Each number is 50 + 10 x the weight over its row's rms, rounded and kept within 0 to 99. Layers, rows and columns count from 0. The size before them is the row's rms in percent of the matrix's.

# layer 13 MLP up, 1536x384, rms 0.128, rows 1076-1125, columns 128-159
100:45 41 40 41 43 39 48 56 53 44 33 67 44 46 51 35 45 43 57 54 53 61 56 50 47 61 65 61 37 74 40 55
098:60 29 40 46 54 69 51 77 52 56 45 61 54 57 39 53 43 43 55 52 50 61 59 32 52 44 57 40 64 44 61 41
105:42 53 62 45 42 35 39 36 58 64 40 41 51 57 50 51 51 52 32 45 65 51 53 65 45 53 50 31 43 28 46 60
101:46 52 59 63 47 34 47 62 30 35 47 55 50 40 65 63 45 39 55 56 63 55 61 62 39 53 56 61 38 35 39 52
100:29 57 50 42 66 33 55 42 60 53 47 41 56 42 54 55 55 57 53 36 55 74 63 60 40 58 41 60 49 50 55 45
100:56 52 30 49 50 46 54 61 49 49 51 55 48 50 59 39 39 19 40 52 67 58 46 56 56 41 45 47 40 53 50 46
094:44 48 39 49 47 49 48 41 34 34 50 48 66 43 51 24 72 54 70 52 41 60 52 51 70 25 63 68 41 56 60 58
110:65 53 43 47 47 50 52 50 45 51 66 67 48 54 48 45 53 48 52 54 65 56 59 65 55 49 51 43 39 61 51 46
102:54 32 50 58 42 59 64 41 62 57 44 38 62 56 68 54 40 52 22 52 56 64 33 47 35 45 70 43 43 47 58 48
095:33 38 51 48 44 62 48 55 57 56 51 49 57 48 32 47 47 49 55 54 52 72 63 38 55 58 42 31 43 74 63 49
096:44 43 68 56 70 51 49 56 36 31 58 45 57 34 56 53 34 50 48 43 55 57 56 57 56 63 54 52 62 51 72 51
097:50 62 34 48 59 60 41 42 44 30 54 51 54 52 52 48 48 61 39 49 36 37 40 46 48 59 30 38 37 53 50 49
106:46 49 67 58 54 64 26 48 61 64 60 43 51 48 44 41 55 48 54 49 65 63 43 70 39 59 46 56 53 57 67 42
100:46 57 36 41 34 49 50 53 52 37 48 43 63 44 57 57 55 45 49 54 47 39 65 52 54 39 59 37 46 42 41 41
100:50 60 34 40 51 50 53 42 44 48 55 36 50 39 47 45 43 36 47 56 41 51 45 26 56 50 53 46 65 67 59 46
107:46 49 48 52 59 60 50 29 39 67 52 40 40 58 27 46 49 45 51 47 41 52 52 44 51 50 44 57 38 46 41 42
096:57 66 45 42 66 52 62 63 47 61 46 40 45 49 41 51 44 48 39 54 45 54 56 26 42 63 43 62 61 56 45 58
106:48 59 56 59 50 41 57 64 64 60 43 33 59 49 55 51 48 53 41 60 44 56 55 57 50 45 47 45 58 48 40 54
100:46 60 54 48 48 62 46 18 60 64 50 67 48 51 54 46 49 58 62 44 38 30 55 47 36 62 25 64 53 38 51 58
106:45 34 47 68 51 50 61 45 45 39 57 36 57 57 39 49 57 41 28 48 45 47 46 53 46 46 69 74 48 44 49 44
100:56 35 48 49 42 58 53 35 51 32 59 40 46 43 48 56 60 51 67 21 38 65 42 61 48 41 53 55 59 62 57 40
100:40 52 41 56 44 49 65 40 53 56 44 32 52 56 45 56 60 57 48 51 32 67 38 52 50 43 67 37 55 54 38 56
108:57 53 47 35 47 48 54 51 56 34 42 36 65 39 56 32 55 54 46 51 54 57 64 44 57 42 50 43 38 32 64 47
105:40 33 23 41 61 55 53 35 58 50 40 45 37 58 47 48 44 59 66 34 48 38 43 66 43 53 52 50 30 42 36 46
098:61 50 69 52 49 61 51 58 48 44 47 44 59 38 65 53 40 51 62 72 52 43 44 40 44 34 54 37 51 37 49 53
100:36 41 41 70 44 47 53 42 35 44 61 59 61 53 54 40 52 38 34 53 63 36 34 45 59 48 51 46 54 58 41 53
102:45 50 68 51 51 59 46 46 49 33 55 36 45 54 30 47 52 45 58 49 53 53 65 72 50 39 30 43 45 57 70 55
094:56 50 67 64 55 35 37 51 37 67 49 41 48 53 37 53 42 44 28 46 41 26 61 42 52 54 44 45 54 41 50 52
097:47 28 52 74 44 37 69 68 50 53 67 39 37 57 54 55 32 65 33 41 75 58 50 65 45 57 50 71 60 37 52 58
102:42 37 54 50 26 62 43 58 48 51 78 56 45 64 39 53 45 53 55 72 41 48 39 50 69 41 45 50 52 51 47 58
099:54 62 47 43 47 60 48 53 56 66 44 65 53 51 42 47 45 51 39 71 48 49 62 48 45 38 41 60 41 47 49 47
110:53 40 49 52 45 40 61 68 41 50 56 35 73 56 49 52 49 51 50 56 59 34 63 58 61 40 33 48 41 48 61 53
100:45 41 49 63 38 64 67 47 65 49 56 69 59 54 54 55 58 54 42 35 47 53 58 59 55 36 42 50 50 63 62 57
107:55 49 53 34 44 51 35 65 46 65 56 65 56 48 53 49 68 48 67 69 74 55 49 62 44 63 47 38 44 52 52 52
105:59 45 56 48 50 50 29 33 47 44 46 56 66 41 54 47 63 46 52 60 49 55 48 38 45 56 55 75 44 63 39 47
104:48 42 36 28 66 57 49 65 68 42 50 50 45 54 54 48 57 48 24 56 62 49 30 34 50 57 39 60 46 23 43 59
096:54 56 45 46 58 55 41 58 60 48 53 39 48 36 51 54 36 47 53 58 58 62 61 46 50 56 59 44 54 33 63 48
094:72 55 32 51 37 54 44 61 61 51 47 49 47 55 73 55 66 56 45 44 53 52 36 52 37 50 48 48 59 33 59 58
097:47 41 52 50 56 61 44 30 57 65 41 44 56 45 60 33 49 73 69 54 25 38 49 39 55 54 47 48 54 40 27 48
098:61 43 47 42 33 61 50 39 62 58 51 54 49 67 45 58 67 60 63 48 58 70 42 59 59 63 60 52 47 73 54 46
102:56 49 66 38 47 51 55 62 49 55 50 48 52 51 30 43 59 56 56 42 54 49 68 57 62 53 59 43 48 45 44 48
102:42 46 56 60 50 55 41 38 56 54 35 61 51 57 45 54 48 42 70 50 59 57 43 50 39 48 28 49 57 32 42 66
107:48 43 39 53 25 53 51 38 56 50 53 45 56 48 61 73 34 55 50 46 47 38 40 41 31 45 48 50 64 36 63 54
094:48 44 53 60 71 60 37 65 52 47 54 61 32 71 57 64 62 48 43 57 35 41 47 69 40 42 35 51 43 38 45 50
100:50 42 39 50 45 54 48 43 40 55 44 70 55 54 57 43 72 41 64 49 45 47 67 54 55 56 47 39 42 52 41 67
100:32 44 40 57 59 46 54 63 65 26 66 58 47 56 38 44 49 58 47 44 55 50 36 38 38 57 46 42 38 59 75 31
101:49 39 54 48 26 51 47 34 45 34 43 58 42 65 39 57 59 64 64 57 49 49 35 36 51 53 50 50 63 49 44 63
096:43 56 41 54 55 54 51 40 60 56 44 58 52 56 45 53 47 34 53 40 68 40 57 43 58 47 48 54 60 62 62 39
101:56 44 54 56 49 51 54 45 55 41 36 46 56 49 79 50 55 58 57 39 72 59 53 49 48 42 41 44 52 42 49 43
094:51 22 44 69 46 65 50 50 66 44 48 42 43 29 42 65 55 58 49 56 53 57 55 53 57 48 51 40 40 60 53 55
# layer 13 MLP down (transposed), 1536x384, rms 0.11, rows 1076-1125, columns 128-159
103:60 62 56 45 50 41 60 55 42 31 42 55 53 49 40 43 53 57 44 31 38 53 56 51 67 41 33 50 56 48 31 50
099:56 44 59 51 33 47 46 38 46 54 47 42 48 36 45 55 54 40 35 59 37 51 53 65 44 58 50 46 57 47 33 45
102:43 35 51 54 62 44 68 41 48 51 64 42 52 66 53 44 54 54 44 45 51 63 51 55 30 78 44 53 23 46 39 52
104:65 60 43 65 69 44 40 64 62 47 49 22 42 47 56 53 44 40 53 50 61 40 54 46 50 31 50 51 27 46 43 55
095:55 28 41 55 36 41 25 45 50 46 59 39 52 54 61 49 60 58 66 63 55 65 52 44 43 51 53 38 42 57 65 47
095:34 50 54 43 50 56 28 58 49 86 63 48 37 50 51 62 54 52 56 39 59 35 58 33 27 70 52 57 53 46 49 69
100:41 40 47 45 48 45 57 49 48 41 52 35 39 44 53 67 56 40 50 48 51 50 43 50 46 60 42 56 39 59 34 53
087:52 59 46 59 59 38 47 76 59 33 51 53 66 36 55 61 52 50 53 56 53 52 46 43 45 60 51 59 50 40 69 31
102:45 34 49 55 51 36 63 40 56 37 38 49 38 47 57 46 29 48 57 56 42 40 56 53 59 39 40 35 52 35 68 51
100:23 54 60 44 50 33 53 56 45 52 54 57 49 52 39 65 56 33 48 34 56 50 67 51 54 37 37 61 44 45 57 45
093:41 44 59 42 66 52 55 48 32 52 58 59 46 52 50 55 43 37 42 30 53 66 42 36 32 49 52 44 60 58 48 24
105:57 56 37 60 45 51 54 50 58 37 51 67 34 59 57 36 52 50 42 50 39 39 42 54 68 61 48 60 59 42 39 52
106:46 45 41 48 49 39 53 48 16 37 61 62 54 68 42 51 42 51 46 39 58 64 41 46 40 56 37 74 40 37 46 39
098:61 41 56 45 19 46 48 46 65 45 51 50 48 57 59 46 57 29 49 37 63 58 49 59 62 50 42 40 48 41 38 52
097:50 49 31 60 71 48 51 46 30 50 39 49 58 57 49 52 60 58 52 38 51 72 55 50 64 36 47 41 53 67 54 41
102:59 48 64 57 73 59 46 48 85 48 55 47 34 49 57 69 40 56 47 47 37 38 61 43 45 40 60 46 58 46 46 52
102:59 47 40 64 56 46 63 58 48 49 27 43 48 44 39 42 45 58 40 79 51 42 32 31 35 33 49 38 42 42 55 53
108:51 42 40 57 42 35 60 53 37 45 44 39 42 51 49 67 56 35 60 60 61 60 40 72 48 50 56 49 46 45 58 46
103:45 40 46 57 42 56 43 48 46 49 46 56 49 50 50 42 65 45 39 39 54 50 55 37 58 37 39 46 44 64 51 54
102:43 33 48 40 39 67 43 50 50 37 41 40 57 44 54 55 66 31 62 56 72 50 52 60 49 49 46 56 54 35 50 30
101:63 56 68 38 48 69 63 63 45 38 48 40 51 53 50 63 51 63 44 52 46 37 45 38 44 58 64 52 55 50 56 52
100:55 48 61 59 35 37 52 56 40 49 62 42 63 57 43 48 34 60 36 63 51 59 56 43 39 44 66 64 33 47 44 42
105:51 59 52 40 52 71 52 58 42 65 47 58 51 46 74 47 62 53 39 57 34 59 57 48 34 52 32 55 46 57 27 58
101:34 58 39 60 62 65 51 38 40 57 63 57 69 49 41 43 62 41 49 25 61 55 70 50 38 60 47 44 38 56 51 49
100:42 62 47 55 54 63 50 48 54 39 54 54 45 53 60 54 49 40 54 49 45 47 59 50 46 46 43 51 43 54 60 59
105:50 53 59 53 43 40 44 56 58 42 52 40 46 53 46 52 48 56 45 67 30 42 41 31 46 55 47 53 64 44 39 47
099:45 47 48 46 45 43 49 48 42 48 59 40 58 45 48 48 39 53 51 53 61 50 51 71 72 51 71 54 56 53 55 63
097:62 52 67 54 73 37 74 51 63 51 58 53 59 43 63 39 57 67 59 44 58 42 48 55 54 39 54 50 51 43 53 48
096:40 75 71 51 55 22 44 37 55 55 65 46 65 53 68 55 40 59 41 61 44 66 51 63 54 57 52 49 51 46 55 52
098:55 46 55 51 63 45 58 44 73 51 52 62 49 39 55 30 53 54 51 57 52 43 66 40 47 58 39 41 53 53 52 44
099:51 50 56 50 53 64 53 34 52 64 42 52 49 40 52 46 56 61 55 56 51 49 62 56 53 42 35 50 58 51 37 47
100:67 38 51 39 57 47 49 55 54 49 44 45 64 60 75 49 54 62 30 45 49 46 42 48 45 35 56 58 54 41 49 69
101:47 61 55 45 42 54 49 49 39 47 49 46 33 42 35 59 28 37 62 58 46 47 47 57 49 59 55 57 51 36 57 44
088:41 62 37 47 69 47 70 49 54 42 57 43 48 30 65 48 64 26 26 49 47 39 53 49 53 51 56 66 48 49 63 67
104:62 51 45 31 30 48 48 45 47 48 68 46 44 42 64 45 51 43 47 52 36 61 67 53 65 52 69 61 51 57 54 37
110:46 38 38 60 58 52 44 53 62 52 53 57 48 60 50 43 48 55 39 30 46 53 58 51 41 44 43 48 39 21 61 62
098:47 48 41 46 43 48 51 46 39 66 28 44 49 55 56 58 62 49 46 63 71 51 41 54 49 61 54 53 57 49 42 49
092:57 49 58 44 55 38 38 47 56 50 73 44 64 47 51 52 59 39 63 41 52 55 49 59 61 47 33 37 34 70 28 46
098:49 50 41 45 56 47 52 59 38 39 46 51 45 60 48 63 32 49 40 34 73 65 55 42 57 49 34 59 46 62 37 58
096:59 43 56 55 44 62 62 55 42 37 36 48 67 37 46 40 46 49 40 31 56 37 37 50 45 53 54 47 49 51 58 59
103:57 38 36 36 52 43 46 57 44 51 47 62 62 57 56 37 53 45 61 42 42 48 41 41 58 55 47 51 72 60 56 56
096:59 46 66 58 41 37 43 61 55 69 49 42 52 54 52 36 50 73 37 54 47 52 55 68 58 67 70 54 54 72 35 40
104:42 64 36 43 53 56 60 60 49 51 47 47 53 38 51 45 51 63 59 48 45 56 56 53 66 37 49 33 48 50 60 41
099:44 36 54 46 54 65 38 48 58 56 73 46 45 55 50 41 80 48 41 42 39 50 48 45 44 46 53 55 40 48 40 52
098:55 45 46 44 38 68 53 49 39 56 50 56 41 38 48 55 50 46 40 39 62 50 56 47 53 61 60 55 46 59 45 53
105:59 46 56 46 32 58 48 29 62 55 50 55 46 47 59 47 48 82 38 55 56 64 57 64 36 41 54 61 50 43 44 42
102:72 41 42 66 66 57 41 56 48 58 58 57 30 52 49 54 36 50 36 70 39 41 30 35 38 57 52 43 50 41 72 43
096:41 48 46 54 48 76 50 56 76 27 49 40 55 60 58 55 51 60 44 34 38 46 56 44 51 50 60 49 50 48 55 26
098:49 43 52 36 38 59 40 50 28 69 41 74 50 46 50 56 57 59 50 52 47 58 34 59 44 43 35 51 46 64 43 57
098:35 57 57 46 64 65 55 56 66 52 60 62 38 54 41 65 42 47 46 54 63 54 48 30 29 50 58 45 48 52 64 47